Weights of a small transformer language model.
Size: 25 layers, width 320, 5 heads of 64, MLP 832 SwiGLU, vocabulary 16384, 40.7M parameters.
Each number is 128 + 32 x the weight over its row's rms, rounded and kept within 0 to 255. Layers, rows and columns count from 0. Numbers have three digits each. The size before them is the row's rms in percent of the matrix's.

# gate: layer 13 MLP gate, 832x320, rms 0.07, rows 694-719, columns 0-79
# up: layer 13 MLP up, 832x320, rms 0.0735, rows 694-718, columns 0-79
# down: layer 13 MLP down (transposed), 832x320, rms 0.0419, rows 694-718, columns 0-79
gate694 102:120160156160157137146123154159115069131088123104098145100139151057139146158112100136085125049124130121110129095093097102094154120094119093095096079106199124166149154094153092117052152078113089141063165092103122054123160117114128127090111095
up694 105:078136156146107116112127102113128092131129112110179165122139156126139117079155180171099137096153135084148047125148122132190145097178143123135154159165083125101166123145149121148133118116155210097077153101123043111149122162161093126090184163
down694 104:092080096143112168092195102111087122094101117092137166122148161125148140130097128115113097115113086126116113115110082177115123173126110142159144098139110095113086089158192122122141154111139134058151103182121056126108110146182145157144160132
gate695 097:122176178176082160128100096059146133136118117121104129098071134078058143117131127165088128095140151093105125128129121127125135074192154122095151083082158162165099126098149119079104131140133118095131060181084151118166131117089160119173086145
up695 094:079131120069175104102157186121145130156133134045117089163161143121158191092168124110138176171138117113093121105145126151118118090040068114116134127093115107208111133116181162124121158105079137183185168166154091110178142152088138149176158142
down695 096:062110112170163102157119106120127155138115101171142168128132126127142106133110173127117160053028124164141091130119133141154118071134113152111118089112125198163101098175080143123125195144142154162127141153124137133157137128163239129103164142
gate696 099:131134147147155154135119152077143136127098151111074142141092169133147142152137139152095114094115161130143143134120172080144121101102108136114184128103163185111124127131140079142105115141124102124140198164148168168137196091100097132155158183
up696 100:154096040150134128055128076119187134182125151117126104177143107197073048112091155127121129119136183150190166075138095098144124081095096081056156145128139131222128110146117060043134143192150201151192109132133187117122169108111094105163157139
down696 100:153106152135152156147172181163113083127108135110081126101104166148128041105140147189079188192124119164085167172119102108160158154110162090084080116132164091146091096101087125180140142171088112121071086096157128131087169150100112181156120145
gate697 095:119158103114151099117133185114155128119108172131085194141129113121153124195144197148142131110089103138128122159095185094144167129118137147137103121133092104135103131172147146155118135112096104120129148111150130167122138114125086178162149144
up697 105:079153165021165092163167105148144147090109120160094099113102168126095125072151081119115133120139138160060130158132157135059130117138102145106138098123125103142135160150186167091214124115123113072173107115186144117134188121156168084110087169
down697 101:064140114113121118123105159204133119155157076088140133134170114105135079110131079098050154131108088114091127122059047092179062087134152154101154080137109091143199166107142155159115125134094138171199115134092166101103067142170109166135081131
gate698 108:131140140142161121134117116104141178118168131104191128163167117141120075089162095105145138108174138155096164105131162080149164099087085209145097155120097128128110170109128148122094158138069128131123148078159039159110144132130150192139115107
up698 101:087091139144141079144152109131123127091119157088146180131090139124128192196149148139190135132166072112104104150102172140132163141195154128125083132094050101134050152123161148085154074127154149129086112152105146131131152085097108093124185151
down698 108:159145160132072118178113086109107136200123118140097116149067170156106147090149183171140101114121112190175110135163079104065104151147130138056167043122142091135151186136161165159132155148063093115108117124157131169150156093084089094126133175
gate699 100:105067177136171143112159061152112081104140099068166110081077130128135105102154113065152120160125141141118179127108116135065182099058067112128127137170122105144061151067121130158055091145104141203135085091132106156159157118110106101157124162
up699 102:026138229098155175118135140132139173142177114102122165113120151166129079091157174076079151119151124141177063142147108118113146106089146108147131095129104119128094156149107133164149104094061195113161081124114127059151144150127163065130162084
down699 101:086135133126092126155148172133112124075097209179114158149109134125177135137144184140149173152106137077130081143182131108164207112149142133067112163159102094109220123185124101157165106111129124144123095095171148039134160120116122222190065127
gate700 097:137167107112116173135103187143124104130125116091125100084104153175125072139149185137167101070132186107216128122161151131102136172140159163156099081135155121124155119128161174119164094085142101093185161129134193104102174092147120127102094113
up700 095:123147101129134163111069173171204116141157144159144130105101207085160144122122110170145138164111104098142132062130129139127113090094099093171138098132121108127148103092162112087123124116119086179073124097097176137140208171142178082087171072
down700 095:140117103148173135169118134148033147108116117075183151081099055102109146168123124129158077089143111141119083152170137091116114169121164086130107086132105160114139113130166177165152131096114113167121145083112115062091173141152124121120116115
gate701 106:120151085238138152168186158115090111126137150140177179131115154126157115120087181151082093144102141166074122061141109189128129151127162101101156091120079138154159208087156177117116152121172157127137093148126116124074132129134136090151108131
up701 109:170100144132104100148127128151145086131153106140109104086147115122138157165084101094107076135147117064118196068088145064116119136107105143201075100178133155195068133052101125131097095109160114108180143126134152108150179106110119146201120162
down701 105:156057144136062116125101143093133132151120188111166168089119170122093090136128144159102083128102140151128144139072128147130110112167157147125175147140129169135163154118137166163064146148124134175152088064101115141206136091143165135119093174
gate702 105:135145076091097046111115154110151093228136107153121131105120180185224160164073073096089157087142171087130118170162141070146115128116138156136125085092114137108144191078142134085016143128161100129155113119106103124180151139152131128119133098
up702 108:123089110114138093105089153195143138172137147103116119155159155081163191127140120095205134144129124113084122143181161073160130170100173142077210074090140172134154124065142160154092119187136146113141184172175141089114106105110150180152160047
down702 107:132099116150113125071121164180104141130167120100136147167094127166138138116126129176153106110116189112097174087206126143148131150096193164173124079056133138087134130081163113189157135113083124053143185159154095112130141089155060117119092126
gate703 095:156122090138130101156157124103117156121192094170127136114102079120109118127173155104111133121094134082154080113104081126114092130093135129155138098083154100148148121126148168141118130117192124185105091129144136231094152130069115172071153115
up703 099:123143135153087131150158118069127118116141114145138058090140075087074043101170117103114185217094125111176143103085078136115161126145153123150129099101104123097071193160135084146111147123143094102138123203160165190174139139090093081118169108
down703 102:139132141135113113093127110130156122169084124150153149061144158144137132090114093101137136154180097161095161163186169151161152152148128155149079159127115124178121120152135110148154131127095123100150121078107069046137077136158129120134111144
gate704 099:151165138167113127116192154153093099154150111109170107139102130082087144114116150118111159155131173130169103110139112156115132158122195135125162108120104106094163135181158117105090128171144142050187176079124122164155108115101126143125069105
up704 095:112142124146111074160157090192124125139131126176145131103119109105116227120133098075158109160156083131136124116135175122138110110133177128156166157184116099074144085111136089114190112121137181149131082102101139138144138135142150144094141166
down704 095:113187137214157117169134095200120156105113120095098133147071137107124105172162139146157114105099134173100187132107089106117094122109090125108159150122146168102093156110133123097151203151152156162139149065084190136160151129063133114125121090
gate705 103:153110118119145104164157122089063102119135179072103176095105135159164148167160024135093171107147149105140138121174105132164087073100141156099156078182081155123203158152106068097152101160114137138138152109182152176132133171168157162159185176
up705 105:114111114105130147086133134082138108107148161120150106116146109103114033145116138170115118118151158141116090130115096136103142166080146145103140155107148150085130168103178097211088131138158135190107145149166203178115094119133112163116107162
down705 107:055170088093169180176121127124125089045106074140153140144138199090145122147169161138158089130209132082125129165164072094112123188127093158121076088120141157115092144076194174116074183119127142102135091119130124094082128097107126134101067123
gate706 099:089102182139134121168122156109077112108150123124146182155139076114109165141130119148154150148109132149105082099088149160154122101159129105160115153110128165152138106158137173065110122106089103154110137143183100160118137085147150139134119079
up706 096:100090126181129106068116111129134154159056110157151192095116138145079124087169153179160123122140108142097130105083126117122104117164169121127135173123120160104173086113096140107138162147144101095137127100167100102163101116141073092108115134
down706 100:119077150096139113107237108132164097149194136131088066114138143134137088191129115113153124164165153084140121143180105136177153147086162195082081131120140137144130200128155129101101138094092136198145107171163088173093149126123170176123160141
gate707 099:181108135155119129144121205098112108145144177129159127128166155135116123119149173114096129180114132163144095129144220105128070132098164155110126112132131102116114122131091084118132155154119107130133161079158134185100067165072101139118075133
up707 098:111120139093047144126073197102169102142134109089155137085160147153129105112160103080105157116088161098040114126209123096079101120152162103143123138145098122151088110146170099123099082101111111093091122148097155133110127176065086155096060186
down707 101:088130140161071089134152132160131069077125111147142135166105204111134152123113139167099062121181070123146075140127116111139193173157162132085100129125167100147130129071099153149139186117143157142102166111130105134152172135148103152163164130
gate708 107:146108107092115127081155105141170069115113100082108164113095154109136147149155095146124145061106039141060143106089103108135139082097143141127114108145158128170108087160116178090007140162147097153121078127136111114147137165090151188112101100
up708 105:151104068153091068119171181153197100104189152156155145147110185111137099146174135110153163118106082102142126085132104108141090142089128133124163151140136132104161187083142097146167179144100111095121151158157168083106153116089066131131172125
down708 104:132115177130166102167142093148145100151155162173098177128141203174108173158127134048125106121092160096110085088131089072116149156144141188134149155150158118099115149127178143099185127102158145136147141180139132102085225152113155071136158111
gate709 099:082165098138158113069164143113170129138215091200093160092121143080174128075128094169172153149095166121123157095094187101074126128216130135139100124096093167127132104118150092128152154156116091120077105093125176159099130103086125088115118188
up709 096:120202105120107160053184128160134105114077144156090090182080086086082081135111141075107061181140145157098125087097133183129171101174172157121098132119137089165114156134113166178142100109118098113099107105066123140118147113169160059120109109
down709 098:178173117104117165093132139122112170153086126107111158086122105160105115098116129156108146152154143134122136140086149088125097115096163137197111122120048092150084126099083173152113121116147109113032123120075117116103135106092080108168130083
gate710 099:091120169196124125181107140149086133145114084177106162155160188177093084104123161165117101162088089097113150133125179179108070136139114126149120124106173111100153106052086177175140202137145129118179127111091102197165171080153092159120098139
up710 098:137097157163167104122208064148108125149093081121134167196170163175142117105114124168166133146091106131115122129142142174121162078108134161149130111125142126093102162126153165167137117112153147092137097073135122179119135113102144117178164104
down710 102:136148135091084167120071154092149103070138139173054086102093107153125164165183143149160160140161184128170110085141107152130159118140123125136109076131167179103128175173097143103126174159107134115156156160166132142154180113169111148082173142
gate711 100:114121142118071146194089143140111099117100159097125114135081108122162107154136109131064153142136079127143126112152091114104143089114095100121154111147134053100142180205094136134122155093193186114111105107139134103109085172110126133137103158
up711 097:149148084110112155115162132185137114119134145102126123108132083137102170053088101154165114129088144145128164190158127124204071154163144128153125092100211236145158119163089128111090127127103109168118180114109168140164168109135096166120139132
down711 095:162123089096143123112065118089168132107147085135122120137149141107178104180097159103059124094161123112085140097118152176110111124133077183095080096204029088107149151101148174113156116108111094126097087136125119080132128161098173113101134141
gate712 102:112167096136118155125170168061133080131159078151124127066121157149099122074136144118110121172153159151144117087078124102129091151108126102138142164049106092080182200148133167161131100117118103078128137133114119112139145125120181128102132115
up712 105:130139092125122123130121114157078119168100118073167136106141128121081147074157189080086085134040167115171182156128149119127110107123129132133131124159170097106100129140168086199113203163107074105103188147149173134159140100118124153121167133
down712 102:094112158159139134099108126096111092177185115191149101090099110184177101128102129153175068109113093172153139153144104199123109123142127134134121129106151113143202107124100113117167063144086165166164117143160081059155121214076178165129120094
gate713 099:135109124114191125140151195089127103115148114138132104131121094181143144111174135121124219108079186122110124115128215120071121144176140179153116106179142077036136127157139120097104154128120121119154154185094139094203162136100102107114132043
up713 096:127163149121192113092152168113101119062155138101154106136093111170092096147140158126140166131079125090155096113087126146109192135121119188159140148159176143150199162131168121133118141162139151090098146089086158118136103101154213136142126146
down713 097:096118167086092142139142110148146120166131129123098196128148146119137234113110138117162086105129109145108083115190148103143105064108137160133113164074158135105114159112143137105130127107191115146102098192149095076212150164094162123120150096
gate714 106:122095135151134101120149098173062163100177138114147157146122142119170177144100102113131116130110174057136137099079156202152131117158186163134153163161086169142184145165141133128086131128149178087130197121120088072171134103127164073128137125
up714 112:133140139077130101156177167157124145110165062160081118145151124092139100107112150092128117119126140111077109111107097159116138128153140089149120174080150087108122178099082120114132169102129221190115090122139133127094122116068088120117170107
down714 106:162134122049107127191080174111163082102171143173133121144121135117122137112027086098125112092112130128145143142138172082119127132129080167181110047108053087167017137147118132146167136099168179118137152107150109120154107139098081160145139120
gate715 094:150172087134142143164126110135107133127160159113064125038180135152127141153107077127144110104135128119146148192123132032127124109136161123101110135135086109062104172122117107071101134068180125146169120111119112117147082102107140157118069124
up715 095:146099134111122177074102184174112123124142117125084179134102096135063091119119147079133131143095175175145117088115184128138183142124118095089139115199127126072104187110154099114115153069133073088124101091152114133093090114113106035108122102
down715 095:103110160092129093177106151122107147108129085108060130089079160190182108162135088124119130231142131134169141183124176112125067196147140136094111118134131137100092073137133105100165125110105163127146108058108135186156105099133131144115101117
gate716 101:124169127109171097128125167189104144180133080120086154082148094149143150155151171120119102144183169119070129151116112103120141152096115109128127121174141097111145124097156131138165146110119088173116145155133169114085075181145082148154182106
up716 093:174120119133109088109105160161100088171136134147101146152166171115149119081128054145146124144100127155131137138078205103132111188127179116117139097138120105097135059152159151119098109111118148112128138131159103062100124109144118073145194103
down716 106:084080122102158174150113069088153148101087169148132108189122112118133140141092179130105117085143067126154146120143090191145082037114069143109129147093122184188096164142116065125113094138130125108122102121085116189162107139070155128106095184
gate717 094:094103148108114126129131139141179097113158192126131118128101096115114127187176123154124096118090161166130107107117133123129114173183144122145137155108121094132088159151111124159170106111146156118183102121121156146117175156140136119182147091
up717 095:095152090178116091132085092093174206159110155162071086169089144161097034127121157133162126112142148087066142090105100084182108133130092116127093141125093137148134090095112124147074074089126096147098157098097148105115093124102168131100130180
down717 095:114119075087158135164165164100186116075133131152190157032159144168110132157083086098201046093151145099160165176195120167092138143147120118127081120081083168158137198140084147146120087060151136127101163149145072050159156141104120137083149141
gate718 099:183133147126099115110138057145110118128140136155117126129100167120096133154061063178149079103099174169151103101118188179113111106101128146106095171099169148155151140146105132102134054116085135126162057094107166143105080132101105101095107148
up718 092:139155178073167121148086091099112117149103058186140150140097112173086134166118134154134108173112038094130125202159165105115138128154095132126145068147090124141130109132121162132125086143137121127153181138099092120118127185120142134063160122
down718 097:149131135154102132085144086087130091129118111129177101153134169189098118156089107143107161110203145092098124103061094170068088120138117135116113125142160096129118138145091124112106103128096151147087137105126115169144062139145107122116119124
gate719 103:127160167143127114106153057153105142128072120172148123123142158149132119149204134153140119102113116084102081139139099073136183147159141130122129146121125119086106157090174066110098133118106091079159105083140154148103067131101075147119112120